From a checkpoint of a small transformer trained on Wikipedia.
Size: 8 layers, width 256, vocabulary 8192, 10.5M parameters.
Architecture: no biases in attention or MLP, untied embeddings, local attention windows, gated attention, capped logits.
Each number is 500 + 40 x the weight over its row's rms, rounded and kept within 0 to 999. Layers, rows and columns count from 0. Numbers have three digits each. The size before them is the row's rms in percent of the matrix's.

# down: layer 4 MLP down (transposed), 1024x256, rms 0.0207, rows 675-854, columns 0-31
# up: layer 4 MLP up, 1024x256, rms 0.025, rows 676-855, columns 0-31
down675 106:483522439424485448531507503433571454490455553437457524524533466490459488506521527474490528551531
up676 093:576512525467478553458528480515546528451533478454442543455446475468499492506508500563520485472445
down676 091:515489462513558500536530501447474526509398454577506485572533534441511487471559511505457498465536
up677 100:525501461487513550521486491536572541479531492435414524517466488495432493553473519479483467483468
down677 098:531508515448489522472459491497442440477453502518433529466526567502521494469455473524515564542540
up678 119:461501565426513446481443481543556473544510568488514546486458544488454583490461489479505457488488
down678 114:414468530530571507483553483508525531487487550477528545456551458475512445527532506483484450509557
up679 110:490519444461454608465549423498479538467499504500595541510512502528449451496553476537513511499534
down679 106:526480469537515473520501513455513482537427511499496522528431453475496416556513512511507504458436
up680 101:456529573466449490472596537490596522505539543512501517499510436475594476579522493478489493460441
down680 107:503557585528439537522442513479535521475504412472528544486481515452462546455539453463413519459554
up681 078:535519585545512505492459477525513498460525463519486568455495506500462491498456513480557498493544
down681 085:494493508469538538571555492459478543520510538448585436463521494497486553437468443484463538515475
up682 103:474522497515488512478532522471483441526458464420495534458501597460486488518487539462462532465485
down682 103:542541488503533513504456467566569490542426475574452485506507466509456509509583424580534509529461
up683 078:455440528543452494545542546522517530495522509501485555456551563529526468432544495431427523501505
down683 085:518477519446467533552474462469455537521452505517530444557466448516521543494440472607580507530543
up684 085:547489508505517550525523502537509441461609570491528565454448504506518507509457586458540477523448
down684 093:503492483475455577533489612502520526480475519508469468460565450543458466529553424572523503502486
up685 090:536512476508462501492440400524423510455519565524548507509522448532548557478457496547509561400470
down685 094:454505447602469474478602378498494511449494512526567517568517506542504449529484524438529485473527
up686 106:450493563423439594505513591489478594524414504554529633491532547462507475405465490524503508522495
down686 108:521485541476527576508514565551538445507473467469505493530521489531515559543562507515582527475491
up687 086:488458464451487506512536533482478516518491535524474516510477549499497481547412599571534520503512
down687 088:473531524548511482478497501535562401475539408525474452509485500405427453464504480545555510451531
up688 078:475513465462443465530505432435526468428507537468482544470472522467436545558491557556509466483479
down688 085:448454496515457516518496564463469454557502434447513439438521409499476531466501488508520486512492
up689 104:439473570505535559500478514548539560512510475506508558460565561495531457492576508536479503493449
down689 102:470452461504527512490522509507454493501511438485504492495466395528435456479445571513524481517464
up690 102:441485500516455457512504467530561479476534548468485522500504546429421554487385529471469517470523
down690 107:521562449549593494510517516457451512543490517511580429450527443530485471500514556526488478503520
up691 095:496480466424453543510489474435521466449480497509443435437479527502568484509502489495482563464451
down691 101:446471482516506489471569451416421574497437492485579528541521505519526492581463442496485431505524
up692 113:439537577471465532490423424464465507508479498489528535476496543459509491462502508521567511413487
down692 110:462496521535435483482530616483521460502518475424587488598493439457497542490521459473532523469491
up693 104:544474434451461486512539544425492521488474525524456488504458544487490544501456504490509542510530
down693 106:535565452460463462489511517550528515486474452483488506559584524512461497539501496513532494552538
up694 105:537467478516379485541544510512494579499484525501488535517537488510515485486506483439515522469495
down694 105:569481486480468565454504518618516482492532480503482451454591554479446481491446502578474488490487
up695 099:483469464513532527518454463498509500500493544472600575492484488435456517431498481443462461508442
down695 101:506492487463579494488489527460528518470454534496425480459494576502499478455478530521481525490520
up696 097:456506479434476466534464550462478553505468548499453565520497441497479578518546516472473477469463
down696 099:491480539579544556507601513520455507444480550467476465495510545494471461455556475513455477513557
up697 096:462542533479496511479477456506512494466473494570503502545435474472519484450520491512567516489453
down697 094:529548533499471437559483541561471492548459488420507519416502455519484490537479509543535437478462
up698 104:574510463478478628521505560498507568597485491432489494462483520533537570526489536542441594468583
down698 101:466519542482466454480469510508519492539499432491544513474486478494465535495538558482569471486516
up699 107:470484452516467500473544542497565511571526516497467505531534462515526499476463516486563482452491
down699 093:483478509527589519443515535523542475501463487504491513491497488484442518513479526426606451442499
up700 106:474465478484467502440484499505472441489565510588483538527428508504495465486476522448531469533451
down700 109:504529450556525507567467578520517503445522473565416495472546511513540477564467569499589517464531
up701 104:527496475461540480524516476442484458515513504546489491489596415408498604486514511454483515455482
down701 108:532488491495481497527465513417534489520548441504438481572473591426495448562478473509502477505425
up702 098:466472544463494453490398506457458522497507542497428597555475500500538490507476480557524480448466
down702 101:592556464563491543572416505522526467460453536482492466588533496497451539540477520543493534494554
up703 086:479409533542553516539472448490572457502460508501493508508510547522533516528467538522496482512474
down703 091:534472484431501476479547504409491469504532473496471499484456437501515516451581519563516535488532
up704 084:493450522471443487511552420489510397551525521554487550492452516452599480551523559479494532482535
down704 089:557513456465538489570491547469511527430476470405435468496518477496475538481553507571522515489448
up705 106:496498559478555523509460502480515468527528539526479499519507416451495553494559483445550485468536
down705 103:525502478543527576494568519473516523524494497451518432509517569520506480431544498462458498476435
up706 116:539517553511459504513504521554615550536514536480451516474434515427514547523488468482520524528517
down706 107:435566496492452462513467507506553493534548517513506565514423434427426543586539481505446517450547
up707 102:528472496455531583497510545541505458440492468509488531522505492466503513431501498528436471536521
down707 103:500526501469515446541523439503469515470527420479539488409516507510526438493563533489470561526515
up708 101:472466466441494465577510519496536506493555492499492521558474523516484523523475478414523550472493
down708 098:490499504498552525606507497503476498532507440589486484535519411430430559428527502542472420465529
up709 093:493510522469499529504466536506494475528524444503488557561467437467551490442478449555463452501491
down709 096:545467498530501469524435519468522474487521485517565601424478474512451492508483527493493510459508
up710 092:534490480568519493523472442512503437581541438502500478521461516493532512525523547529530507476486
down710 093:498492501486519565527490453509442497507453561501540569500423468510459522501501473517551472556467
up711 090:567447518516475485488451502508508475568470518447485592499560561541528497486508540484536439483505
down711 095:547551585503573471493530496444501452402498492460471443511447450541510564510506494497513486496472
up712 091:497435437419484505506514457418486422516437428535426465480494479384503540501523531604489496499457
down712 091:529508470545572466487554596483512520459499519463464576492449499539521515504459451469520515477536
up713 098:507358460428529487523562444519444488486470446591466501484427542573450514466458477498448475519544
down713 097:450416471537540522481433509476485475537428506523445477513503489514441444562501537514450508513528
up714 106:546437523469509541482571477479528459580474493582521474485463432463434549440410502543569510480451
down714 106:477547490539566521551482492544502502529491507455455487520486488537532512539493465495450462491527
up715 091:544452516529476472485400440491557530506517471546433497442540505452462487472501495504537502454428
down715 088:459465476468618496501494487506487479561451499464553532519512453559561520478443486506469511521556
up716 107:505491518519543586518512499491481474577523541502558468561562494487465469520431538498476576495481
down716 117:460513438485512464487436497531466490481492564508489507536484478488547493499476501496483534516535
up717 087:543488466415493461506526410489482444573449540533565524524507479477577507474447530557533479463466
down717 086:504485554447452412483496471506501531470499470540480451556447537564463495452572574521531497504500
up718 124:545493606457501535575509497489483482464513503487537520543505460443461550476501512550470482446441
down718 113:459516492503459485479559547488526497562572428400601532463482523499538545479519510539524509480561
up719 091:498495566558496476447466483526512411526575460460452529478499520486564484448425501560541497490463
down719 094:511480449514510512556502463484517481492430511453446502541472531525509560504490511542501544459539
up720 088:545451459504505484606484492518495539555467481465493461507575559518494502499443481485520479515424
down720 093:467465534443590554467524491537501481493437501486604561508467455540486565417538546438524566416506
up721 092:581399491460410454470463441478450501556506546520502461476425525393471542454530570568502549404500
down721 103:480489500499469514508465558480552475536519445461489549482503480582470473482466473475511468528493
up722 124:526432505444502539472518533492534570541570529543516492460509433509481539489470531522482505447517
down722 119:502530473454466451505485516586503529446521433502416538533495519544481407508511515487558436550571
up723 087:488461523526524434463533495532468532496508505532431431486513479479491516545451525480432500525533
down723 085:529462473465541508518504527473532499519577563454525453542526487493473501506553495569502495541397
up724 082:560419503513492568582506478494494500537557527525473466447541516488457466489449542489529509517442
down724 097:519505482428462514465446537474561547515505508444480485487486489516555508471577530547532479474548
up725 106:560485491498458567522492500476499499499540449503498568492532410541528470525481553456513467501492
down725 105:460532486503501467518503470492508585461478476497544504526534536548511442550525498470559509515555
up726 107:506498431459493498515474445388551443498546414515506477510496425480563519384490496473537464487490
down726 107:411473504560478518546499481517547536538481416556547413472473473526477491526510497472541484510520
up727 090:527457483472504477510480519508506453538531521490477485484524479481476490467543501558495507486458
down727 091:569470572505509518413487555525504516517505486501473510427550506522482539476499463507487520530457
up728 098:525447474482447451514432505524450486517515471561541580473547520471533461521490469521488512465505
down728 101:377536489478499485537554517525516477562428425531523421455506457487528536474500486463453412475486
up729 108:525467475441466516576458531505511578481486511507492465512474504485478496474500568472483542512481
down729 106:501555490487467493479523436438542494485597502541524546470484445419410564451514527557438449522516
up730 097:505461499437430488492456476526540459522549485539401421509518548501457549496463510425561528504478
down730 097:494509554435435464473448545525511445533512489465527460479494418472520532491508474496484462478528
up731 113:501504490416565490460568503564473519432489457453509547485464505542458461533469439450470589489470
down731 112:468415486537504607474489539476575489457478494488521526471529532499433514558463566478538535491522
up732 104:426478441500465470491502508462568521496451555533432474437473550515577496491460546576492493532429
down732 106:537543528569503522521478509437468508502456507506498496621546481526426459465561517448489492415567
up733 109:503497500492531456568498458528529521493516457539430462476524496512507520526526501507537610470486
down733 116:579520434494440506496465552535501531517511475511458532577501550478481464525530461459470493510533
up734 098:455472520441568554480462449510529546517506504479526558497503527471552468501457523456443507512415
down734 099:538485441539460479553497451515550472568452508523514495517551486488489474477533463458531468482446
up735 092:504497476412464495519565559510514542569467505470540567522498528497551474476508509527543574508483
down735 095:516506502544478503498469516436485475484496551557426453464462482470517511465413477518463543414451
up736 097:467495534519483505521531447466481504522484467427545436522477461487477608500532527480539512526537
down736 096:447497500461477457439516529470493525531560439458540475510452423543483542484528526484496461540492
up737 104:470468496438514484453515529470518497497436483432543541495656522475534476466528513495520559466509
down737 111:520569464551449532550521502440463484462495500444491548567491471479551544525549490475520465476505
up738 070:541494531517440540525522412529541533534529572491428479482507529533538473518463561476526484553491
down738 081:445477494418572548490520532483501534588485482498561496522518501532565571436507436470438545432555
up739 106:438479524458484505504581467511476504446520494484563524507456446519480490473473547562554492454527
down739 105:468535549437511526526482523417547447437467616525513486598443566507497477524608517513495528451489
up740 103:484517526471554526519486483513449488555545490501434403543548473537421469502475531471435516504453
down740 108:506540512514526463560508564475474424512519470489479536582441492534469516536483458495493459523556
up741 095:469413537469533583440509445462492582423545545503529573524524462421489523490508464500522512494529
down741 100:464460504540621486543530538508500490510458521457488506452551482536485519480499530515484469544532
up742 082:488501461484524465532544426424477469517529542527529467507532458470556559503525513553485550470461
down742 085:557448527486483503473446519492520482457578517470458493466429518483444405545513506488506463485551
up743 090:570383438426500501540527519470450545500488479486446542472472477483436494472507524524506483480459
down743 096:483504524566490456470520505431478547510481477501491539541465452418474442533435464529483406533533
up744 091:585508599481496541554519533423464549457523503508466463484506526485480520487519470504439615455508
down744 095:524547484469491536495475496462459503527569501545507542535555540551502520542453462465509538460508
up745 089:516484500447535542521489505553563461515456497451422498451504568541509539476480544575505437527384
down745 090:432439516473471557420455528474476492495536521453536551407490515476528479509456469546503521505487
up746 105:507510566537456495507462554451529542491491422578448487464488527534451500477430507481526525544518
down746 103:511474521471585444439511503508411461580473493515486460524474420430573520463488442507502520437465
up747 105:551474498413521554487458510494534487522517531473464505506455525528518541511477497497496490520550
down747 106:467474525575477520518465572550490466557474507509498551405509456497563462555497519463501527464441
up748 103:390475493478495486515523471506511434627507573497459518425592471458530441519431499457475463498538
down748 110:533563506417582494472571537492513492480473551453518514471441472463491561474535525533483476508475
up749 121:502486550388501482557492464455414551539419456533469497498446471401515467431430594464497599457508
down749 117:553526489564529464480495520497452519498499447452477488504505387512586571525549488494512479485520
up750 084:538496579507514453506520591574568561497480507518474537469511538541502455513500566577445476554437
down750 089:521482484441475628505522413478454500482477459483549407478516515493605486467438437550524542484527
up751 111:471493532499446472538468545482485491450500566488498513513576473479488534470420467507509531454432
down751 105:460537465518509525520533527500484441420483496501484479459523489522527556529523507460510509550537
up752 098:532434527506500474502471488435500468522491502513523577507490441505512488605498524521444541497445
down752 103:537548507454501562430408440543427454537488521469490459481460414475534541391417480526500546550518
up753 103:521495607502440493513469516552511513465448454476571410513493494454470527438479464468522490454445
down753 102:538533449466590512488577492452467501489551478508508462564556469558584556452541571536521447451453
up754 097:557501502439478486534574515554561532435465542502538545552472452509489486523513552489511512486517
down754 093:556469536460483490501533536468540455448556488522526508448421560474524485457499528631504467462454
up755 099:491477493534549570476519446523515439514552491522499511538513497496480572526520445504502477564486
down755 099:534478535447481479523530554528531481513522522494481457479550555431512527562462591568508499507447
up756 096:473448467549478534527436499575560458529501530573549557459519507451472495573523510458546479479530
down756 098:458520566535496497542549486532588513496480459487566406431457474504483474519456446557450511501483
up757 075:513527617561472481519532413514469460503516494526564466474560506487553477484450513485517467548462
down757 084:505423468403519547512497500462472560509450524525563475549525437532502533512543500500523466451546
up758 101:501498541505487425535504535518515499578528505497432491444515533452579467493522472452484439484497
down758 105:548614488526523548488486479432462523465499527487455533498550479496474510549522549447544505465540
up759 089:543515513411427486478529523452467552542488565519465520493473488481559496486499583534490505430533
down759 091:480557433525488483542534492557495500486473469495480543511501550488458508540536482506468462471479
up760 096:477530518513452470492549413526460482549502524495511541517443483541458595549522518572481425404519
down760 093:517512534498478439528483545452503516505529476505479516476567514525443486504466488465467475576458
up761 091:463515471474529569581451481545486494514506558543465526455535491491492488531434518505478497493499
down761 090:474452511515457365501482533472507481473497538479563482555431475436475578503507522471597479490522
up762 083:480437505492443482527442414424497462583476475569453538480511520443524484572559546534445507471488
down762 093:522472517516462440492466466494517536464523490487529528479475434558519576477484505424518492489524
up763 087:530483492453544521525477466515525494494497534476568519517543497518437512551497492555490468481431
down763 091:494428484475450479512606539552472450475579511487488430416477534430510548500520539456527531464468
up764 099:541541587463545464510457513548462439559462585534530477492499489501520529508539528535457504434459
down764 096:490493497462450550539452525509474481518527535511495452458527458490535510547449508463445464494449
up765 076:492507548537513482508524547502531451554489525576447528518552569488454469580455570480443516489439
down765 088:503471548513497509468515509418474470521537524485512449468486538481557506398471420469493466608482
up766 093:497531496548529473550496529533520463551514452514405562450540595451485547538501515444483478474452
down766 098:482570460532482517582475500481456535561465460483548546507536544571536483478524517514578509523495
up767 102:518467419521531484507492492527529530602478486473532501517513514475590546519482470490495516479476
down767 099:500501499492499465533564453466476482498524479498475488542509465460559517458479493472487465543526
up768 104:469459545482481558509490496514560535506543509615527515550479512511506502523525513517500499466461
down768 105:497562511480511461518468570524526466482510505440509530501466486502439517477478475499582454509528
up769 111:516454499466523563518485458494575541545561505498447496472438488524474524451408481477460528515524
down769 106:465509487463427479463489484547448527437538581522489564500569554459470500473459520490456453433501
up770 090:589516524508456558474474495520532479486493468503481515456557504525511527552519503525523486448514
down770 093:497502545526490541504523382424406461478500524548556535528428481500540520519430519482526521465498
up771 101:437454482518489514561545475482495513468465537486474482469491539530555596582481533518435515490551
down771 107:474488536501513491503480519446564561487526516524467484505473587520477464490505503547525511539611
up772 113:488459548494500560531500408436484471492511523460524541508467525462475472556506468523467444484493
down772 110:465480470534556459460491508396557481535553447431563437482525478486573496520500491479412509481524
up773 093:481523518511426525464500494522487564487452509479490532530542473521480481501463550418553513417469
down773 100:476508508480535487539536482489532474508575429408409467487447461546548512479462555492423439555521
up774 083:568466459481434482481495449469415512491560570524478513452418465437487563498461564527494563405528
down774 091:451443528600557477479528543483460500533563402526462468496519503595463471475483458461485498522452
up775 106:521489459469478509455503458467486519478550475544470499419472510436498500465539548453523512514479
down775 112:511510560505518522488450482500539533505468515531565497548489526511482529492508472460483522486517
up776 094:491473541497501506486446504465565541539466495490487517536535472464486503480493459453417525498468
down776 096:500513486543472474464565477553442513462506459446539509498487486528531435524527512564538556465486
up777 093:435446484497484531448502472529425495499438516485546488449445482434460506477465520482434506522495
down777 101:475516477579557502491504485532497497448458444499473458398443485504475529506522504450404507565513
up778 111:532502478486556572530545498522418485471505563528555553473418422464552552447423495541501585434528
down778 112:565571533474453491550582448558574533504453469480476478520495480560517457486545525549419436503542
up779 101:515502476470523573613474519548533491533495446553485492493548521468460474461444511482459551484412
down779 101:511527512515457441517469519542498490507493506539477567458464464450439508509503507500529527492443
up780 108:460466534461468546472514465518531425520519483528417487572549481523476561485495513507515490455523
down780 104:482454489530508496512538493531441485516478565523487511464440520481544473459533526570526507449499
up781 106:550491483503534521447532534504548549511495468525476506519542544452469554519562521514517478492416
down781 108:470558488511534557566504489543503463536507481417517555552461500489450483487498507499430504580476
up782 113:487472470553470495539507527584485480503427556534451536412420489518459498479546509546509470533474
down782 112:488522582479525415498467469495577504507513541576452515524513515436523487544480480552538567581468
up783 100:554443516480519571517436483561471568500508482420473439516553468577499528498490505536504496477522
down783 105:461503471519455491491530514548565453524492542479459570540450498400487427490485530456477612454472
up784 082:518551499482467507565550548505505528576490504487489500461464522490457466456510543508457495510518
down784 088:524482551456491495524487477471478456474472574495513523450472408517492531510486452505457511541423
up785 104:445492487484458566535437398469470664469545509520476485537490498499490513503414440553504531489565
down785 101:505515567477512444518558569524460334544499543416520486509501545476521591470523509530483438473518
up786 094:564520599453484477492486559513469418498509574430502549533521515536479479467485518478551475493491
down786 090:447468387545509513569514415518431440501460471531545418502498463502494581459521452544483512506514
up787 094:522496492500528464459521517554523439536492509533507498537550578455481498536493486512431449513497
down787 105:490551479553516507536441508531447615512455422478546506524460558563503494520504486461464494544492
up788 104:564485496506488463487529540565529529533520477501552508554562464529466525483506553555537499412522
down788 100:483509497541508535494557464531509530510530466440493480457531525463536471507534466563545509450594
up789 096:557499557509514527504543537548546499479481454382565536472564416474483523489505494422522557469508
down789 097:523496511443445510492507430581450540528428536523425487441494483495483449473487489461463444580476
up790 098:473489566506530508531512541517483507523530506518526521509541504505514528475490480542470530492502
down790 089:485485529502482454413496499516479514545556527430479563469404505466526538474485527493451480457482
up791 100:427557522449494540453420448607547446539476497510580528417549511526417567449416443516568482524457
down791 104:422541552559553464475469498484527531531564471564491457475493515547476528545497460470497429476473
up792 100:529492536486456431505430552531474484517535503482441552504497533518469546500454460505469527562490
down792 105:476438451482501490536457538453499549477519533489477444512554438545594478486508538507498446541506
up793 097:489547508489513458466434556460499509515497494501519562532534487497486448578510543442425547492462
down793 095:481499575500416545532474543491549433513594548485493498462480527522485513445541545504489583505524
up794 104:513490542533440488469461507496492504453523494524547521460503501521510509473433536510443540437508
down794 105:502538444433505539512520562453502509446503540482535522488463449456472515467504528459444485478519
up795 101:512440563494452531468508473489543525525513539509524517487483542439515528460501570416434462495520
down795 105:516485486524505522421534505473446539435492514488526513486496454514531491508493531430557517512549
up796 093:512501492490527512543435512470491479603543520518537515519465506547450553575485509481459541528420
down796 107:485561531483509423450478470540480538499538451524504447504502465493571486420496402478433426439602
up797 111:496433518443486506556447502457395529478481528537483520508443507513564524452517563574462523516498
down797 103:460545491534421548403517479573551489514529510496512468447425505553477493444511552486346483493527
up798 107:477488520488524503521467465579484548535498480544531514461442496463544519511483529431597562502444
down798 104:462530568518488467522500461540590463513547455495423516470480519541471468443531514568456526550500
up799 093:449530511531513446484405551432489487506457442429529482472500503475492485563462515503395522465462
down799 101:499553510513513474534465512505546493491520525467547514521415535528468531497516499521522467487451
up800 097:575477521515486553557561494501520580516455487513488433534558441478458521531525521462531546466497
down800 090:530547433492552543506468584541509497427497440482454610504505535471512465491479440584473437510512
up801 108:559457512418498534498518556452520551516501478562486537483450452555570483518519515520481489504472
down801 106:531473486492485450446457427441500514454538465501522553556438460427525487499625488580461458413472
up802 102:480455487520465575566564491500536557478446524521527538561447502518550502493453557473411495527501
down802 099:502512492479515492492460510526454483475500526594556503482529505551494496551544505550545470508508
up803 097:454514530492515555461447539542444527526487507541472472501597495511538537526558480549505501548483
down803 097:599477563522459475499477465557536444515479426520501436461504424492433538394496472548548528499471
up804 106:568486496480539547550410516492505554495461476523499475461548519472503467593527457489525465547537
down804 101:533460492529483541506541468509521490502558541434557473521413502574449545493511553519480636462565
up805 101:497459446522527547542561475485510549469498593534544518533553559484593520453522501510433505485502
down805 101:424529484487552524519516469436479553540407463532549483446511507515425498522538533404446407550526
up806 102:504451572499526527497544468561482527502562459540522530459569458500457473510382542486447522494454
down806 104:508539487472472544514471513493508495467469522478508534460479580520555578397518475545479464496531
up807 075:585521524469476512512540456494417439595509548465537451470473487563469535526499596553478503479556
down807 079:430503513509502471469493499537553497470495504530491590501478503484494514499487476467467465496489
up808 086:445487481486474548471523502515522591491484465475493537547499478545444466546526486507495483471533
down808 088:450464539443508531502518510493509454533526538511489495412451471462557491482449530508533557534479
up809 102:569503515506495545524498586510482521477539517573504499446525517487552553530490504519512493470532
down809 099:479515446505498544500541501472501500485507556430484480476481532541457505534554538517476508541496
up810 107:434471486456421567465503438462494496495556547501538449452547473435501513388518516522439520480549
down810 099:499487465463499485420433500509517531563473488460426570507496513487496494564462482459487573566465
up811 101:454455507532571430523482474457542512519525456468510495504524448541481533526481482472440550513539
down811 085:433465590488475499422491562494501516555485460450542487506453451511516532500544538507533473498530
up812 086:487384491451434503498442502493498470516516532560463487422544471491535507513511493511548477478442
down812 089:470495454460535488514541589486448505466483506445445507571468546489474524523500436447436484550550
up813 094:528546525432554484537591479446442541447549538486518519480496513515527509455461566554478465432489
down813 102:532502460559530585530502536535510440521507512441561468474429457519482485457503512544536436438452
up814 110:459456527505401542501462453496508544591464478549511475491466481488556482499507455507428535524519
down814 103:543491443489503458503583506527484537456481439559495506562466535520494464506512507527527532511500
up815 097:487474457439446468452536485548497487467499467379519538508479473414579543468515525492551457484498
down815 098:502517583514513566548497497531544580471498517518506488523434494470540541518523544507509536524526
up816 091:528497535536498510488485486510556501498541482474443481488516478467459494376512494496522448526454
down816 085:493478505473465524552494461476486523453445498521479526535492441540472480597514483558503626431505
up817 100:504479535493468532501531438504559488533414444408547500511455491488478550513569466508538570490478
down817 094:471500526512502488562503463469524451482569527501532531523537452601450507470485492435535509471574
up818 106:451478485536549524499465517482494442509508513524487466472488456498513445559581470544494482491462
down818 112:518491490521578527452594562497555509458447478492500504419568516502536501528481494474399556492506
up819 102:463517420484405494536523460491505568494546588543536527512501460478523466464517493478473484528474
down819 097:554460495450466470488388486454478426563511497468557464496497456504530509509507545539499509542606
up820 102:533482552505589510490490475530566557568509545509509520492507512502500604502499492550534496474464
down820 101:562530524494499541592475529511532544445498527459485465519454556588535494430564518540479435532518
up821 094:595494536554510525585518482550555566476544494523455557504517458462498526528500506505521452490460
down821 086:443495447404527522497539484492544540495477478481432454526467561506473404574510475526397575569487
up822 088:529482444451486512495531454490443483467519574518547400512545377461500545500429491455500513453492
down822 089:483478552531497492553483521525547469493457442521501507512513530499493424499550525543463453506499
up823 102:522446506463501474494463471424494508514520485580551553515484522437548501569483508492488506529513
down823 100:521496538530448466449586554470537483518485516526454453511557498583495505467477511466511535476462
up824 097:607486512452461486512480439533556530499521455454470486472460473532462464556406506559496526473392
down824 101:494481471444501512472487493502419490455581572577472508527571534459571501459547518526491551588501
up825 079:445426512438440487455505597439437516549459502456471560505445548488464485476538565492499481435593
down825 081:543548523496555545578525493527585420463472512531490451490560407479484479478456477546483549571461
up826 105:520507475444512493504525469464468554513496477516498554578521467467562512481485470495482572466489
down826 109:498517461548548467540606486466507531505484475503491467473482557525473466531548531525554533536500
up827 097:584489482481508527525557407590414547537458583513521551541471477534525477529448555466571527504514
down827 104:491548444522448469556504463528538442446503521547500524516489587482440473504509513508548530426496
up828 107:476494514531437470481484476436518560539421563453493512495497473482476478487498537471461457535500
down828 111:541454539486532485517521555530497558422456458519455528538539439467562529542483530600447526522534
up829 097:505490449435533502481457442415584522524550610597468572456447494454530461497524484464500535509446
down829 096:422558505499534461516493553586537526501445447422546487484531535563566509488480545536494514469465
up830 105:543471556488515553500541473539513483449483519522519505527492465511474536484515434532489555489536
down830 103:462475465473485472468520539511499529509494468426432528475544522493492453509404543464502494487485
up831 095:538478497486491478572512548488511469497496503489489467551520414418505468476540569497563510449522
down831 095:451568459539595559508486548542502497471535467618492526503553569493509439506550494442418548453456
up832 127:464468467498545550482461495454476526533527575486439558479514514469593535423504508515485555495539
down832 127:501547512566503514518491508545482450525497520513534433512534473507511445463470480537493447523523
up833 107:512485596491404532508505507438545499483533471468480495465514571540456533537490539429481515483540
down833 102:479483544476538474502490519507500514482483534403466545487494491526489542436512590513477521501491
up834 093:485468452539465498522554476569531517525554545536515567455471482549513523560456488488490445520494
down834 096:462563464560575498512461530409418515491470505512470532449563540484487481529562494548437491481517
up835 112:441536511539488455524564447517535573538468497443579522525491535496459507558422494450543527531536
down835 108:535539536510475566546493482491501504518480577548485522560442449493480458469544458547492517438466
up836 094:538504550537491526479484465532501578523451481470473463480482498480522480439490508550482505489539
down836 097:521475506416494503427501525488494508537559509478505475421500465502481491484532532464609531504461
up837 100:504519458518475482501481477624555489516496483508467574532491460499471462492493536560553525487505
down837 100:464466543531531590492504417508478482465412500434561484437518534534464475475511452600474455455431
up838 095:502478493457466493507546415489486520502527566456560517534465466500526582462488500540537529447535
down838 090:436487578536576472513488505509492471460522501445537406446552510579483404518498424475496516458506
up839 087:507525555511509541486516451584531477478532457505532499516535492498539506447420526502512489573504
down839 081:516483447493516481494506436473508537488476499544503516484475552398514552572583502509459524401450
up840 102:506455499523510477513439483471478540546532503526607486443528488537481503459473482472513543464519
down840 097:474490518531514400423607463450484542469493451525553511471489485495549515499520612412539535480533
up841 093:571516504486543483515487441492432463475583493500529487491526425514553498485441475525575432425527
down841 093:535546550541529538477477511509440453517504401512422499491534446448471437474511456493548454465517
up842 089:554558584508452550475414529546488440568520505566443461428482470464496522586469493573470509502536
down842 092:438459525440522538488567524520506557516430504465518564508550557488478541470419514482580546540437
up843 110:516511549479462474433490461418537483460503502514532470469499455477530436486468517509500547485568
down843 103:482543576535557504497480471476508560502504467424432487488443443465501465477491471474447528479451
up844 096:535464477536541487524567478519550424499493523469491508541537466455533500476498460516454503486522
down844 099:495476553530499436498510531378523440450485461568479451446478480536446485501512531445551487449487
up845 096:513486581558519436497523475542585530430556456543515509504484495434462569536529472553489504483382
down845 098:497535514524500512561528479539464564475527498534476505583508492541525409506493478437569422499496
up846 090:482465495444446465526483505489440500556428551569520428481440444538438550550537570502517509490509
down846 091:549534509515466552454446582471587538502542432511481513550565575511562433449475439506396523479446
up847 109:524449459489510510546506497427499529533472532494426498481586509524593480495461514478499537467503
down847 106:499480543470494535460513521529533498490490486570480509535496494495491486434534470509477469487496
up848 105:526456487400526516543539550492456433486490471501442515468503454481476569524536475453470450491512
down848 101:460416454500441436574482402433572443491552600448516502485538491472501464534527559547528499495533
up849 093:495568503463554474431544509496481443483522573503503537552503505514529506536461492559463521522476
down849 095:488500440471507521504488610539523534473511499481499384552516545545494568586506508438479491464417
up850 096:554511509520522540488441464488494462500498566542489480458454507521445479514458500442525465477523
down850 100:533467475532442516515546494484475491545516478592484550474447584503542506510472490496515551541500
up851 104:516446479503539470551506487468510502448512466460458530513513508517546487475484520541518571529513
down851 105:554470556458480513500476482486503499480540509465501453444558510444475476560524501495509475438483
up852 091:509510527473555530526462466446545523489422457521470507390532472451487497458536531471452474502411
down852 097:430412501426432512473559489527514470482478600488499487466521539513487534512458572500512567479529
up853 092:497534478486543494507491558472480470571493469528456508458468410468606470490507475541497534428551
down853 090:499458506449471500488456496569500550494571536469535435544477491533490596522503518532520467559507
up854 104:550476492499453536544551488508567515506528483482510558442541380470468551520496574512492509447550
down854 097:500513490470509481568562476417522455413506467505496513529526498485544479494513431558456499513585
up855 110:504479431481530553571429568534564492478503488518494528505457481545408493485549505503559480470494